Part of a small language model's weights: width 448, MLP 1792 tanh GELU.
Each number is 128 + 24 x the weight over the matrix's rms, rounded and kept within 0 to 255. Layers, rows and columns count from 0. Numbers have three digits each.

# layer 6 attention key, 224x448, rms 0.0664, rows 114-223, columns 112-167
180145124154116115149160157104114137170114127116156138125142049114110124145150141095131110125109137098114104150098113103132119130157117138137158139120171118143079128107
088131117143123129127101134145138096094149161105180127112147110142141124156116147150158100149110152116145164132155151149158125110162108122137124130136111141125117099096
133126121123118115112094157149105131118105191130106134123137113136097138088123129117134144124134126127158151094101098151134140119114179115091124137127136113061129148140
126139087091132107147155142116097128131130140162117143095133147165130167190120095142100126141110137150122124129137132130154131143125110127126107122124092108091092105123
125112168147090127081127105119136111122120108153113084152109141138086100145111126167135117123132151147109123118127151165106111102170129137108140113143099097096161132107
158130106128128183176113144126134155110143134165110117162137131159128128136113098121129128132134088136123107146108155093093117130121101125175135092100121100147103148152
105181151176130121128141144118178116092094141145139102125136143106137144059156144099107107123117121119148117120125111125098088151135139137117209131175124150138134169158
117147085124123149095089091150129117121119111118151120176129131140136153139119159164100134150146100089085134144129139151086124143110143174109148140161120134131125137112
106133112120095119121167121140128120107109104159154133135129126127129123136107126156143107175174090120130159128195126136117099148099141115140133165136112104118118133132
108114139090127141081139111074150105141159124135145124113166122135137136155111139167084091136146110101150104141144097137143144132133119131134132126155123078116119144063
132163144185117153164138160076139124122155120121154097142123162129132133111108091094109143116139101152132134139133140131138121158128161117128053129158132153133130127135
123118104128143110171097133145175136134143077170109134135095115108123071146145132147151114142149146140129104090104040115117149125080079108136141147128091150154115158120
087158116160170155119087120125109135132138164136148165138127151071118137166111126151094140118122110131118133106126125134160115100126122129138133170117124111138146140140
119180100129144121125145156145113109138119126114099117160096139122098085140160142140146093162144116083117174126104172155187136082121132134126136112132118106157154118113
155153172145155172122097144112115095158138140160112099147131107144145148132140112110127137108151105155175138111136123105124139133114115119103179078119145135165075130117
084099145151132106130116139116130138127090131129098154099105146118072138125107111140130117119143148106159122125154155130141112133121150105143149152117185156106142116099
133130122111132122094091129178142099109118145163165134121105136150091114128120148188132122152134155148147154123141118095118134153153090168114140166125165126112102136153
165118124137145101106124140125141116134097124107144114106097125126144106110097101116134119113114108118137185127117115142113123170130117123068109132146136115137125154116
151087142094165123131093138156086123111122147135145141160151123086136098172137093124121118112165098160157148137118114171188126126114076122117109100152127105127098162130
143113117098099116115126104104121123125138143161140077124074148141121133081093127134142156173132161116109129147171146164117155165151089103139102126126176172121132126149
120140133084121129105139121115158099108174167108111085124128128121093138105114162154104109112106141157151095159127149106138106107121166082127131134149152102126125135154
095110151183119101146094173112136149111103138110152127097143118122143100055141130113131124149090141151108144163134117134132154109067116126102149141153113133160102152087
105128125123099124109126116163146135118137152056111119175091121175148127125142104066118135153141142130154186142111103118113162128123137140103126112107135075102091155111
138125108117118104079115106120122117153057118159130154121119146122131157161179146142109148127102087097145123153117089150102131147153132116113128110094146135184160150126
139094125123141100110124088095128119123124131142124170127094160108092143139148143139096124152138164177104120086079143140112129154141153140105132134138132100079152125128
162158108090084147107091155176189112099152143163117094124139158079121166105105155091131133157139132155101121106105073129127145126117136121134128133103152128143163117112
130123127166143161134133143112084099129134165133128124107125106090119113137121168143141149133136131130133138139094118114079117115119139136086163107099112109104150151110
149129154108165127180144120112105128098152180118113127119123131154135163145138110133118092077105112112127099104117164167120119147136175140093136152127145169112180154101
162149143108098109156131112154115127130139085168172102120113138136192173117129117155156137160125121140133130115113118126143118135146115134182160132121126130142131094171
134149106101129125155112168090131126118158155126102127098095124124125094150149178135089152122138140089112130134088171114125134103107135129172146159116152126076096132124
120131142137121129168139110115101135084160160097125178107127152143088107172122082142123138104150107097175152118135150106115135112100114151122075123147154119153132094088
085113116094107146103129144114166135136147148103148134150092107106087153127127171127142127168113081109145108095132090138138139128092125088150150113132139117128111115074
104087144105101135129137104163111102114094126141118110122146094154159081142163105145113148130102099152121086103134133131173122107143105175145154160141151102105146109130
151139142131125115134129088111118167143185122122100103154114157119125107083098134110148092160123136155167134140142179148150132116150112120108144101158139108106095144113
111081165130111105115118139114098123086093126116099145136100107139142147146123125085150162159133171153202170135145166163098134122094116106115121085135148166101160082142
124108104113160156127118103100189138101103104138098157139120141136211081162132120121125126104144123118140118159093157126117119145129157099155160133161130156106116105116
177141097150168169131134127112158122084097135144106123168099134153139152134121100149138161106144171125141115079155101163157093141166154116101140108127079199126126119120
121153112110104110146131106121139179115133168161120097135169166124079143186127086118142097154086143143130155091086170171133129122129110106123109102092159122100156125157
175127130122115123121105092157155149119121145112137090091113122159129150122103143137118130143132120137137107138085122163126098141125117128074122150110158146123138142165
098122112095140150134141139144122111112152149101112159142108117157098089131111131147134109152113126140094153079161093088142128101115099138150150156108114071155137122106
102148152078081118107154187135127122144137156097088127120120131118140117129100106170119094101145140104167138143129141186155118159066166154100170135135109135137157127136
134151116066140138154121122092135105107111139130160064141160116117130174130147131148126123125144084147088120154166103153131161113079125125121112113106066146136130109092
121130122125123132149111128158154134138149112124105151103140119120137113131093104114124124100102123052135119132149146145145174142153136116130128120151140134147137146145
127138122129091130141115125132126121119135128103075116128083137144151102132115094084139132149100144124109149115149134133093120151093119148146144137140133149117177144123
126145166116125143134118154099162123126141101155126115167147119105122109109103067117160074110134135101162110068106159135114164114140162123135151101170147195131123115120
107124113166160146124148126137138141189106113115125195146144158197109126093128129149122181134131162115114084118170140116118139110106178145112137154148133148075140144106
155144076111099169162090141166111103146156138140110159078137107097128144150148164140073071108173106083127117123078130149169098130156178140124172112108145109127150089101
112131133136162166159142165120134206102144097146177135126114142154101134144095106143150189149116134145112107174141124132113123136185065149178146110148142137116074111106
115149175129119120157119112127116126127163131109143136171143140131164120154074071181158180097162159134106104114121117102107089185101145099147138170118138146146108112105
126089180085132107121110135132121129086110172132128123144149144084144105188115115125129092121113179122176089128140141151112162118163097123101137112139092081140128141194
100112107099107081130085141090116127148131144132142102114098110109133149104114118142085104142078126141114114119161178130072178173150113206122138132108156134087090120094
149088169109110107091100082134109113185138086124137108134114143155159102137130110083141117102156165141156134116125132103144155071137152157129144090160152136149124152148
079153116169160104123147137123085102103139130087177101102126121127114100119131114151094100077122161120114096133136095174131098169131153137113140197148072154147112061113
159153165136137126114121158101133145122165126120167166132164154138109137193148129106110108098103133116136159112089114164213135062138093120108147059085100094125149093145
123145115137113094141146110071104112101146190142102159178103149117167103168129141127090117038088151135163133118099151160195146159152168137121097106133142170166109142108
119144148116198145147156109121140100094153171145141168126146143112200127115093086116086136133141100160150161133194147107119158149152116110129122176149110136144101148114
106065165128111117127135131145103139142100136178153119144130150128100145149136106146104112104085121175123135163170121132114132115121103109076148139126139148146169139118
134098139103164179126117174119122157128121155139075141178108095175144133164095084141130121159106129121173192176112142096089168079122137141104103119118139114118126108123
134103116107074168134126140135124125111106167120119119149145116118132119156116114126070120129115124170156121105096133130137129176155135081125180128137155120140138121106
136120129080132100125125045122068111091141116109125092158105151073118103162139129101136124145124119171149095122162115142165113138121113128108114141138102102115135100150
082182103175058111173130116120100154158123105123136111144093136125106122151155105104148129123139121100152081114160178166115114155147117105123122119138143127116135131117
187134102150128124116136120108113198164133124148138167118147141155156146118116143107112036122160144146120084102127122146115185077149115099134113119163133117139101127075
143120130101120116120202131114150143137113082146140103145122113094135090114107118128144149123130106147123127130121114095108099179065129120131141139069103125123136141118
095107108151137116165133123093113178143138171127173138107122172099169112161108101128137149063159079132144133086116134101112130129105049070124130134104147136120146104125
124178117122059114159114123150145092137145153100107122129114117148149108149099176151137146148158114141103101114118100145135126144141077118107114161100172140140161114147
100116141146099156127145168153142094095154149171111146136095119178092074112054132097092101094134114103135135121134129140127169140103147137137126068137122053118144142098
178122143128125154116102137102116104131098129139162162164135107114142115126089109098129179115126141161143128098104126140101142119149175132122126110152122189126134167164
148149155175144137165144203092116144153121090117147125109132126123087142168125115101108118107119158129134137088145114103132076149136120142091145130133154188171125117095
107145136122133175143108140155119177124073043160173120116111194110198176131140193106113171133133080125144125104133129091134062165080147132125127118104120118139125165089
143139114123061135159131138170102122116116104148121078167097089152177142185088118154115146120066077141127147126154140125161129153116129150110128181153127129113146170135
139133155211124105139092112124112128129137093127085191135127104131156122155087129135130176122091113089115121083147136107110115095120119069140091113179127112066099131117
139181130153139113102110153072132128139131132155128111101161117088138092117123131146173132140126145116153156113113127122121122102163112135140081127142111120078101135165
137147113114136090167112156165092167108128106109113170179146109139126107151131076089175114111154151147156133145146117140128147101173153130126145134128047127118163107129
119097140141158152157074127142129141130114108120128141098140111082148147118081152160132175146136116091099088144155110097104053119157113170086124145107106136114122057120
142143134124099125125119170121117119125128186185131098161109151133134137128075170161122114132134094184142150143173139129137148129150123109142134155109155114127127185102
142118124093149101124099124128143147154114140154110170134091114131143131154136149095102142113116168154146112173138102119133081159149124094139110158092112076152136147147
149134120196143082127075095140119156156123186147109129107100159154142165096109102133129147183098161092122135128158139133118128079134161120126121089162085106098102165127
111140139177109168135083079135093171140151118115137175101172104161116183123152143101106142075141111088076130109107138106134066102091118103150112097125127114133120094096
119140142145157146092132164159130146149123127125108135103133159122166115159079120155144118113127139150150108102112171138149148105119106135138120070145118129138158137139
152160146131156099157125172126118084111133160121124098156116142133119107105089116134166117169087138137129126101153171135174143093086163161114153109109116125143120137159
157096128128130116088127155163092137131153119136134136095156176137128126119119109104156099196116148171140106088157134112112117123111115131096134135115128134135124130145
146101111125163147116120114093108112141111103142095106105189157118125134118091148122113160123114132121170136131106075138168130135112114149088128165157134119129120105139
103136158116117113157122135170161124133132098106135099074148174160114172122129148143137170110122119098147085103114110167159134120112145146150153132127118141107125122147
149105105116143144100116121135113077120146116104137121094144131134086166168050108117159112137152129100089100155102141160156159116103138073081112154101133146139121125185
133152112138162167108129085141131163122182139144134098151129106137145128155158124140111091122117140162115104082179143119138098115102112140153074137163055156130117114110
111138151145139114127137128103125137110125135112123108165135113145078113177137123113143141112118145121137155132147137095110126144159113178163142122174116142134112178128
172123172151114153097154053142147123117168128127146085141159146126147123098122110102115110122135135154091135115157129123119126126103169098133146148142126104137131076154
128158109092134139114097120140104153136146124147150063165132158165122110151116143093133100136156142089118167100124095096118154130133110145084121116105126130143114143174
132135105121125126162110086100124108122129159122173128181165113132112170142161132114107144162115124144121150188128148120142112143168120122119137152118148105165105173164
103136127150110096112124136140122117158139101118116103137142147147116129115117126106117123162101136126157165159082131150121129110119162108146091122098123147117127161114
115108147157164113128138132112143070119137137076072087136138110120170158073115134112170173164110146160140129163109158154156135148172157099126134150120102142128131087101
124143134149118126095115121107143117117115143115122129171042121147132176183116096089140134127105138118112103169155119109121139117126119128116139119155135136136128125168
131116144103129119149115078154110119122174108123127125169098065123111092142170184095142129138104142142089129086141186193115138118128123129141146149134204123124093118156
095143139122144137142116087141148123145134124160131134175105103138130134141095130140178122146127106102136133145133119201171122132153142125144101124138128132098102128166
108156124119108117132130125164149130144112116122136116148136111110112154113136119147094127114145148093124163117140130122097144149124118152155079141150115106131116118073
124130164102173156137132135106150123139153083116113126121127126149172121144140093143165145156076104139141128152125102101120099107101166154157133124096194133109151113139
174169104124097092172110121161145124121131115134132130173145101157134110125127105117151075146146120142140107121101149118179123136112130122081139072127103175148120110138
125137109150086119131124093113108092150147146085102129137121118126091187151118108106109168128131136141117090123176133106116148129134152167140173136168111158094138090119
129117154107126134131140146143103111110138097092148122119152169141121152142091129108125124125168143141158107134104150125079126130098141140101125092088096105157109128127
130118143133114125091129132147119135153153129108102107124170091122159093108109159097136145155090091129125170108130128105153107180136113122114177149128157113141112151127
124155164131135142150180106116113161101112153170153079115138124127084103155149131163111144123145108096152117076092103114130120130110111104089080121137075109161128123141
128118119114143126115084172101105130144139144122180147120123139087173122139177107131116100121125136145136151146157150102138088124117084148105110121130135145146128102155
155168135155152174111105186148134100122115134163095120103112105132146108141094142135116104158117158142114112127112090103124132166205141117160119144163127151167086149142
150079119122100122159091096126095178130128150153144100131110098157156146135166138195142121170139102115153140135101149155129152154103115111103100167111121094160101115131
155120171155096112099111165143145102143129126096073105130112122107108130167101127125067120129105140100134127097162157138113155143123134155138106128176135104157083057122
146095121150151089127124150101110094103185147126122158127124148090136161126162135164166113132086108125130109104140153118134137113092097164127141143128119136135158135113
114126116136133156162131135126169116153154175108148095146134102136127130126113111133100095174112136194137132163117142099129142133139141132094088145153132131140071169144
118153120112071128148139091128131142161127132121115128140120151114096119133127112141131145164118124167097146142105088139127192141102104138132136139112133134116082138138
107119132115097153132104091123134126096123138152168139121152128098118076127134108100131078117123138136131121104170113143104106110090099168122147078169128137103076170100
093116183147132098111161141092110141098103109153098122129111151083096124150124092148148153167165108127113142127184109111133152128134146122124118098124169117088131119090